config.yaml
num_attention_heads: 3
intermediate_size: 768
vocab_size: 8192
hidden_act: "tanh_gelu"
norm_place: "pre"
positions: "learned"
bias: "none"
init: "normal"
lr_mult_qkv: 0.5
lr_mult_up: 1.19
beta1: 0.95
warmup_steps: 117
max_seq_len: 1024
max_steps: 3629
Each number is 200 + 20 x the weight over the matrix's rms, rounded and kept within 0 to 999. Layers, rows and columns count from 0.

# layer 12 MLP up, 768x96, rms 0.388, rows 207-240, columns 0-95
233,221,188,179,207,201,181,180,194,199,183,193,200,180,170,205,225,200,200,192,206,180,228,247,232,233,208,171,185,219,216,210,187,207,190,215,192,216,163,203,202,177,208,187,215,196,199,193,212,204,242,226,180,189,208,180,211,201,207,194,176,225,186,164,197,189,177,196,213,208,202,209,172,208,190,193,223,204,182,245,234,168,204,207,212,176,174,207,155,194,178,188,205,171,208,202
227,234,173,203,193,166,210,164,190,218,200,205,231,176,184,193,212,161,206,204,210,181,225,260,196,181,204,176,175,233,216,212,184,236,180,179,172,186,218,221,215,155,235,181,200,211,189,212,215,194,208,203,186,262,218,195,186,210,195,211,202,166,202,201,207,166,181,214,223,211,201,213,193,161,193,211,211,191,226,191,214,218,193,183,175,169,190,185,238,229,179,212,191,195,205,176
186,226,175,217,266,190,176,202,189,204,175,251,198,180,176,214,194,198,165,233,260,200,196,213,246,206,218,179,229,215,185,233,265,175,196,238,211,215,201,205,215,175,182,199,203,185,217,193,178,189,210,193,176,199,187,201,211,154,202,213,191,184,198,223,192,215,209,189,205,203,204,271,193,212,178,214,181,205,207,182,202,211,171,181,184,155,185,211,207,204,234,210,218,188,204,168
217,195,195,181,202,177,222,158,188,156,203,196,213,238,187,198,198,195,202,190,209,164,222,193,212,206,178,197,201,191,182,227,226,229,218,214,241,190,199,209,231,208,181,241,192,210,180,213,201,185,234,197,192,190,187,142,220,192,174,206,224,216,204,216,201,185,211,204,188,205,196,211,188,194,232,211,205,209,132,204,214,186,215,198,206,199,185,200,189,184,201,133,201,165,217,191
192,194,165,201,229,209,222,195,222,213,199,241,217,209,225,210,230,197,186,202,218,188,193,191,231,233,198,201,263,190,211,185,170,175,213,188,238,201,211,205,201,202,228,182,183,200,173,250,194,220,211,205,183,160,197,204,204,173,215,231,221,196,172,199,187,200,221,218,153,221,197,200,194,183,217,202,207,176,201,199,228,159,200,186,210,170,173,184,208,227,203,172,186,238,230,218
181,185,208,215,199,217,191,209,218,216,186,180,205,187,213,219,209,195,183,183,222,221,149,216,218,207,193,208,217,199,204,209,228,208,193,224,217,241,161,195,184,207,196,199,179,166,212,198,193,159,181,187,158,175,171,170,197,188,203,179,186,187,183,214,207,230,212,211,183,196,214,210,186,207,215,272,208,233,185,201,197,218,204,217,196,193,183,178,224,206,196,185,188,224,173,200
164,226,215,212,195,213,220,226,203,188,216,218,218,171,209,184,207,209,219,193,202,243,203,189,190,179,189,196,159,179,204,195,206,209,230,198,203,160,197,220,180,221,186,187,203,190,190,187,207,193,222,194,196,175,240,181,185,246,208,204,220,175,218,176,213,196,179,208,224,201,151,230,224,173,217,241,239,191,235,206,227,200,232,201,165,205,175,188,162,211,188,191,190,199,214,182
191,220,184,238,213,176,215,231,211,224,181,182,195,190,220,225,219,187,174,193,209,199,153,235,202,221,190,235,216,240,188,219,203,176,180,169,234,208,215,155,185,190,202,223,225,161,207,205,178,223,181,182,197,180,176,199,180,191,183,220,204,189,225,174,211,194,187,192,206,235,177,211,207,173,186,195,218,205,206,234,219,229,200,218,205,186,190,210,209,228,196,197,169,209,210,156
200,186,229,206,159,186,194,207,186,174,192,215,170,183,170,173,195,199,241,198,204,217,220,212,188,214,205,164,197,184,209,229,193,206,128,189,219,219,190,212,181,228,211,193,230,172,185,262,196,183,200,156,195,165,214,203,186,239,205,186,202,177,182,218,188,171,195,187,183,217,209,206,244,203,218,206,216,217,195,207,194,237,181,194,170,239,206,212,174,232,219,197,168,204,188,208
199,216,197,202,187,146,190,177,194,199,215,210,173,192,188,191,169,222,155,234,190,200,235,198,209,190,197,197,194,209,211,201,170,171,215,176,212,215,187,204,209,189,187,206,218,178,193,196,178,179,225,184,203,221,207,183,212,204,197,191,163,207,208,228,206,218,231,186,184,211,178,224,256,190,213,217,177,215,226,184,192,163,205,203,213,218,166,210,177,219,202,155,203,190,187,172
221,190,229,194,203,215,198,197,209,238,180,207,241,191,160,186,215,201,185,192,181,175,201,204,173,253,204,196,235,192,218,204,164,187,242,196,168,219,192,211,206,203,183,208,217,164,222,178,157,219,245,223,166,213,189,230,193,205,189,234,200,183,203,223,201,193,233,160,203,205,215,239,202,202,213,200,196,178,211,181,213,195,196,182,219,184,211,212,182,213,201,189,183,195,213,215
212,216,218,254,179,189,185,208,188,217,199,206,181,195,223,199,198,188,163,237,187,176,209,220,221,193,229,215,189,181,198,190,197,216,156,237,183,175,171,200,180,227,238,193,187,195,190,231,157,217,217,187,185,201,204,198,191,178,189,201,170,173,208,194,207,170,219,193,209,200,175,193,172,201,182,184,210,207,223,197,224,180,215,192,192,208,224,219,218,187,197,187,206,182,196,204
219,187,164,205,189,172,220,206,210,221,238,194,189,158,198,217,185,209,192,222,215,204,201,229,206,173,189,187,179,129,223,214,240,197,215,186,200,162,174,238,198,198,204,210,187,210,223,198,202,203,220,216,173,190,206,238,201,202,177,224,212,199,192,178,195,185,201,199,209,192,214,186,212,194,234,269,215,183,226,195,194,198,207,173,186,222,192,194,167,198,212,199,175,229,183,183
221,191,208,195,226,190,188,179,193,171,166,168,202,146,220,206,166,211,153,178,227,207,195,169,191,241,196,194,173,183,208,212,209,205,209,200,168,205,181,187,182,189,210,184,244,208,170,204,209,199,190,199,180,207,248,190,214,207,190,190,185,212,192,190,192,210,211,204,176,196,185,207,214,235,205,162,197,195,203,207,198,211,167,177,211,203,181,192,209,201,168,192,209,239,209,171
222,175,230,232,215,179,205,228,215,220,202,216,209,194,221,184,161,206,209,209,171,181,217,195,203,188,181,235,212,222,185,159,186,211,242,201,208,175,185,183,232,162,177,220,176,185,216,228,191,180,228,238,197,159,173,211,198,166,187,192,191,216,188,191,246,179,195,211,164,199,220,250,198,255,175,186,225,185,196,186,231,185,219,220,210,226,185,191,189,224,182,199,181,192,172,235
182,171,201,203,233,182,202,202,179,213,180,195,231,197,194,208,205,170,214,213,230,202,207,219,176,173,209,211,216,202,236,202,230,217,222,189,176,176,174,208,212,197,211,207,205,188,194,180,208,208,204,184,165,157,201,199,164,230,208,161,152,217,158,226,202,200,211,207,199,133,226,155,199,178,228,210,177,177,172,194,218,193,204,210,246,211,219,210,160,200,232,211,219,202,212,208
203,196,195,205,191,205,205,201,185,183,216,192,167,214,210,217,209,212,222,225,220,198,217,196,221,215,198,194,211,205,186,209,173,202,214,181,167,205,192,160,174,191,190,201,170,175,197,213,204,221,200,207,186,229,220,181,226,215,177,206,164,194,213,204,215,198,213,198,240,190,195,218,166,212,224,188,212,207,214,212,174,193,241,173,164,193,218,147,183,226,192,187,204,210,212,223
176,197,206,231,187,206,250,185,207,152,195,171,223,174,213,198,175,203,216,231,195,164,178,215,200,234,194,220,210,210,210,195,193,210,202,217,208,169,178,163,206,216,140,207,247,189,190,180,228,212,207,160,164,188,224,172,231,154,209,226,207,190,192,182,185,177,195,177,202,179,215,206,202,229,197,204,186,190,187,199,228,163,198,201,198,207,175,185,180,223,247,173,184,202,224,198
231,169,223,195,145,186,172,220,184,215,231,168,211,163,206,212,180,238,212,154,207,188,177,182,234,199,195,211,224,209,206,201,179,201,175,187,230,210,192,196,192,176,194,219,209,207,158,177,196,213,211,226,163,211,190,209,233,217,207,189,199,201,193,188,173,213,207,174,210,201,152,187,210,176,211,196,227,179,202,207,197,173,189,247,191,219,228,196,193,176,194,205,213,218,222,174
223,180,181,198,193,189,186,242,199,174,185,157,200,173,228,214,216,176,214,222,206,233,192,196,218,233,199,169,212,187,243,219,202,207,238,197,180,196,194,191,186,186,217,195,224,196,231,231,217,192,200,200,190,190,194,191,213,183,218,199,192,171,203,180,179,208,215,244,183,222,234,180,200,147,191,204,197,214,206,172,195,215,200,217,197,212,199,191,187,221,234,179,193,203,184,211
212,207,168,209,180,189,233,203,218,199,203,159,165,174,199,229,210,195,184,214,207,219,200,196,227,152,195,189,191,184,195,214,196,215,197,189,231,219,214,216,233,184,217,198,219,231,168,200,190,206,214,220,231,212,220,168,193,185,184,233,212,195,207,199,205,205,185,211,207,216,190,190,219,177,193,186,187,227,174,251,217,220,206,203,208,222,170,186,202,197,204,193,215,201,232,238
191,166,172,236,204,227,200,202,158,220,180,179,204,184,185,186,211,206,193,228,205,216,236,204,198,194,214,236,172,242,213,198,216,155,202,201,203,195,197,194,206,214,216,169,193,187,187,170,194,206,203,189,189,194,200,182,258,185,192,241,220,198,220,165,208,174,184,229,185,136,197,211,193,206,234,198,205,181,198,205,184,183,210,215,200,200,207,195,198,185,205,182,174,150,204,211
195,213,210,181,188,207,208,212,212,213,204,197,186,212,146,174,208,195,202,186,224,222,168,197,189,187,195,216,188,197,191,190,185,196,201,190,185,167,201,193,225,207,225,185,190,205,219,203,198,197,191,196,191,200,225,191,215,228,215,223,196,216,169,206,232,198,208,223,218,240,191,226,214,188,225,189,190,174,164,190,194,184,199,229,196,181,190,201,165,200,164,185,204,233,194,221
225,162,222,222,216,168,217,196,191,206,215,208,194,220,205,193,182,195,206,171,179,227,219,184,198,226,212,193,172,201,220,203,233,190,212,240,223,232,177,198,227,180,212,186,180,215,203,226,171,228,206,183,166,225,213,204,218,199,182,189,211,166,211,222,204,170,207,223,160,203,189,202,170,192,224,167,188,218,223,204,168,160,177,212,220,199,182,194,195,175,223,184,174,199,170,197
212,242,220,195,218,178,165,219,182,176,163,206,183,192,167,189,218,202,204,192,183,217,207,190,193,213,193,187,200,246,185,193,208,168,197,231,255,210,205,174,207,195,199,169,221,203,178,196,207,180,212,232,176,218,232,173,222,201,174,180,216,220,222,228,147,216,219,204,209,243,221,203,239,184,181,199,220,179,182,198,174,203,168,187,206,189,169,163,211,189,201,215,192,226,224,210
227,216,234,210,177,199,214,182,207,187,218,219,159,211,174,154,178,184,213,180,217,216,227,190,223,183,189,178,187,192,203,198,194,197,205,200,193,190,176,179,217,180,220,181,193,196,180,202,182,227,215,191,229,180,226,205,227,222,197,189,203,178,210,207,199,193,186,184,209,212,173,172,214,192,170,211,184,214,191,220,226,220,202,212,190,191,209,222,198,227,234,170,224,223,197,210
220,199,180,230,156,188,177,164,212,199,178,149,188,232,159,180,224,212,213,199,194,202,203,185,207,236,213,202,204,202,230,174,204,231,227,206,241,181,170,217,213,191,195,200,189,181,184,205,214,191,207,160,189,231,174,211,200,202,214,172,159,219,184,182,236,187,191,218,178,216,214,210,194,193,206,230,189,228,195,212,237,222,232,195,198,177,181,187,187,213,197,192,182,218,207,161
222,171,184,208,190,207,195,211,193,181,172,208,192,212,182,172,193,180,195,195,214,187,203,182,199,216,207,219,195,189,196,214,206,182,194,237,197,180,218,206,170,159,163,192,183,168,226,228,184,168,192,201,181,182,194,192,208,190,195,199,198,212,178,214,242,216,196,177,180,199,190,199,178,142,193,195,199,213,221,235,214,202,205,182,194,191,211,209,182,235,229,219,226,198,195,178
194,211,187,194,203,218,221,219,217,177,192,199,191,182,193,191,196,178,207,162,230,200,210,162,220,203,203,164,244,209,179,200,224,190,210,192,191,210,148,204,200,174,224,201,211,210,193,220,175,228,206,222,174,164,181,194,172,231,211,223,161,209,171,226,216,182,201,193,192,173,177,200,163,226,182,204,215,200,190,193,223,215,202,207,199,192,215,204,193,193,224,197,198,188,200,240
201,201,240,229,224,167,215,211,209,199,217,215,163,185,212,217,201,176,197,156,212,221,206,180,210,216,187,169,169,201,142,181,175,221,190,248,217,208,184,212,176,202,233,201,191,233,237,193,210,220,184,181,167,192,200,220,184,250,191,224,162,205,205,201,202,189,198,162,170,214,164,204,180,205,210,186,201,215,237,180,216,200,228,188,206,212,158,192,185,204,206,194,202,179,240,203
229,230,192,217,194,169,195,184,202,185,214,188,226,193,212,198,215,196,180,192,198,182,214,190,181,180,221,221,191,219,199,206,222,184,216,222,170,235,212,186,198,209,189,224,173,181,187,177,196,195,228,208,189,140,187,197,180,237,177,215,208,213,206,190,224,211,183,211,217,209,182,196,202,184,195,197,197,227,208,217,218,183,213,189,201,196,197,176,210,213,203,215,251,208,196,212
209,190,210,197,220,213,179,174,177,183,189,190,199,183,178,237,261,212,207,225,242,164,212,196,169,173,180,151,193,228,168,176,213,210,184,197,205,179,191,176,193,178,196,208,205,210,217,169,176,205,212,200,182,206,200,182,205,198,183,186,187,170,194,247,199,203,214,210,201,199,236,239,200,183,165,156,157,186,208,218,177,237,177,171,218,205,229,200,235,223,197,182,218,158,220,199
204,205,191,203,213,182,218,185,229,189,198,208,204,207,180,214,177,227,188,172,184,175,225,259,186,205,217,190,224,239,194,179,201,197,220,216,189,195,241,177,202,220,182,234,214,207,153,202,190,191,182,207,202,206,209,193,208,176,185,172,206,188,184,211,178,150,216,224,154,197,215,206,237,207,178,191,217,197,198,176,201,208,198,215,213,170,180,229,219,213,181,180,193,174,243,204
220,180,212,193,178,161,182,225,207,236,207,219,197,218,180,195,168,230,160,203,204,209,189,192,209,227,198,185,193,176,232,198,207,246,231,236,176,178,208,185,224,178,201,201,218,140,212,156,169,193,178,166,213,246,194,229,193,215,211,230,190,168,205,185,183,198,233,210,223,191,216,220,176,183,217,214,213,188,205,184,213,211,206,192,216,197,150,153,242,216,191,186,203,144,203,166